config.yaml
vocab_size: 1024
init_out_by_depth: true
lr: 0.00818
Each number is 50 + 12 x the weight over the matrix's rms, rounded and kept within 0 to 99. Layers, rows and columns count from 0.

# up: layer 2 MLP up, 192x64, rms 0.229, rows 145-151, columns 0-63
# down: layer 2 MLP down (transposed), 192x64, rms 0.195, rows 145-151, columns 0-63
# gate: layer 2 MLP gate, 192x64, rms 0.24, rows 146-152, columns 0-63
up145:31 72 43 39 40 18 52 58 48 66 45 41 47 54 55 52 45 54 49 43 58 30 60 62 45 46 71 56 39 34 71 41 38 73 53 53 17 70 73 65 27 35 17 58 38 57 70 61 49 33 48 58 66 62 65 69 56 49 32 50 43 33 57 46
down145:48 25 47 51 53 62 33 44 64 49 52 59 48 41 45 12 53 45 51 56 35 72 33 60 43 65 32 40 54 49 62 48 20 31 58 34 68 40 65 35 42 58 71 39 51 26 51 57 50 57 41 35 66 65 39 45 38 51 66 62 52 66 40 41
gate146:54 55 53 42 47 46 45 60 51 44 38 32 43 17 36 42 44 69 63 52 31 49 49 57 49 41 44 46 58 36 66 53 38 67 41 61 65 38 37 39 69 48 46 32 44 58 59 30 31 52 69 52 34 52 53 62 35 43 40 48 33 54 64 58
up146:50 36 57 38 50 41 55 65 26 41 38 62 60 58 44 40 55 44 58 68 47 61 26 60 36 53 63 60 57 47 57 44 55 48 55 54 45 40 36 58 40 26 64 57 47 55 41 60 53 53 48 61 64 46 68 58 57 64 51 55 57 50 53 53
down146:58 53 36 54 67 56 37 59 56 48 42 34 42 54 44 36 43 37 46 47 55 53 51 78 49 47 33 58 65 60 65 43 42 48 41 53 55 43 62 43 35 79 53 62 48 50 74 56 73 54 58 50 72 39 50 44 66 52 59 31 46 46 61 38
gate147:33 49 57 57 35 36 50 63 37 44 60 58 36 73 22 47 46 33 59 48 54 47 45 59 42 54 52 72 45 54 46 68 55 58 54 57 32 52 48 56 38 44 58 56 53 51 52 56 54 55 32 47 55 61 61 40 62 44 46 46 52 34 56 58
up147:61 45 56 38 58 55 50 71 53 50 34 37 55 49 45 55 43 74 45 44 57 54 49 34 41 50 39 40 53 56 38 36 55 46 62 34 63 68 53 55 26 52 71 57 54 54 41 50 42 52 38 56 43 53 49 50 60 65 63 49 58 42 48 46
down147:50 40 50 67 49 46 31 60 60 48 28 35 54 56 43 42 53 65 29 53 65 42 38 58 45 41 35 36 61 51 61 53 51 49 59 50 43 45 53 42 59 64 48 49 69 60 49 33 57 53 51 40 64 52 66 45 21 45 21 40 46 60 31 43
gate148:59 43 72 40 48 55 56 60 48 45 56 42 30 37 30 49 51 55 56 71 84 48 46 65 80 27 70 47 56 49 55 51 62 54 31 19 58 70 52 44 33 30 53 63 45 48 45 63 48 65 51 41 66 56 23 54 53 34 28 58 32 70 53 51
up148:55 66 57 45 39 30 48 33 53 48 37 61 61 18 49 52 44 36 41 46 53 43 34 39 37 53 55 44 68 48 72 69 49 44 47 35 42 46 22 29 59 57 27 63 73 20 31 43 49 66 59 56 63 65 61 61 64 74 49 63 45 51 53 50
down148:36 58 55 28 49 44 52 64 70 46 36 43 47 57 64 52 51 74 49 44 37 56 54 56 36 46 60 45 90 35 45 61 62 63 35 56 60 54 59 57 61 56 33 20 39 31 60 44 55 59 43 41 42 49 58 66 29 57 51 50 47 29 46 23
gate149:54 72 25 51 60 39 61 47 55 44 47 41 36 19 54 48 47 54 69 40 65 30 43 63 49 53 49 49 45 45 58 46 66 50 55 54 70 46 52 50 57 45 49 74 59 53 54 48 45 35 62 42 48 46 61 42 48 35 58 41 73 46 55 47
up149:46 63 16 38 46 60 56 61 38 48 18 40 54 46 42 30 48 15 19 40 53 43 39 53 58 60 63 58 58 61 29 51 49 55 51 57 35 58 62 56 54 62 66 51 71 55 48 44 61 53 52 70 38 62 57 74 37 56 60 66 45 29 62 50
down149:42 57 72 41 38 51 48 45 37 49 48 40 39 43 73 70 36 61 43 61 67 43 74 38 37 51 36 44 40 69 61 34 27 47 28 28 53 57 39 36 41 65 51 43 38 46 61 34 52 44 75 51 49 33 43 52 65 53 57 55 54 64 32 61
gate150:50 23 48 72 23 35 38 32 51 39 51 45 76 65 60 42 50 44 67 27 42 51 61 61 52 41 56 46 69 55 44 55 64 60 38 54 54 70 56 85 40 47 79 50 40 52 57 47 50 25 50 52 53 76 41 68 44 54 64 35 52 39 37 26
up150:61 77 45 52 52 53 54 53 37 70 61 51 42 44 52 36 61 43 32 53 42 25 62 52 50 55 50 53 49 67 30 76 42 35 67 43 52 67 47 60 26 63 43 30 34 66 52 44 49 54 29 78 68 30 74 36 56 64 55 65 42 37 43 66
down150:54 68 47 63 54 58 49 43 47 57 49 43 48 45 35 38 42 50 62 40 35 46 37 42 59 53 46 25 20 55 27 79 42 57 33 46 15 48 57 37 47 27 41 77 66 40 45 57 38 36 47 62 48 43 49 56 50 62 62 53 34 58 66 52
gate151:61 51 25 67 44 58 48 61 35 54 50 69 53 55 39 66 25 38 46 54 75 66 65 42 50 75 64 35 47 78 53 44 59 62 50 28 66 65 68 59 45 36 54 60 47 22 38 51 45 56 63 51 59 62 59 50 54 42 20 46 51 60 39 37
up151:67 57 30 39 43 33 59 39 67 68 46 51 47 34 75 32 62 50 59 33 55 58 69 36 44 42 50 54 68 51 45 36 27 68 65 57 40 53 45 42 61 57 41 24 64 33 39 37 34 46 69 62 47 55 46 75 62 69 71 51 51 62 60 25
down151:47 45 58 37 63 25 46 41 53 56 54 48 27 28 53 51 57 58 50 60 36 44 57 60 69 38 50 76 47 46 62 74 46 44 45 56 58 51 43 31 63 68 34 55 38 60 45 73 47 40 42 32 45 57 69 52 33 48 67 25 42 14 72 47
gate152:47 66 64 38 51 44 47 39 68 62 45 29 33 69 47 41 51 57 58 50 49 39 61 34 64 32 58 63 68 29 62 57 31 69 37 46 61 48 43 47 63 49 46 54 40 44 36 57 52 45 36 47 50 50 52 46 40 31 58 39 47 53 38 44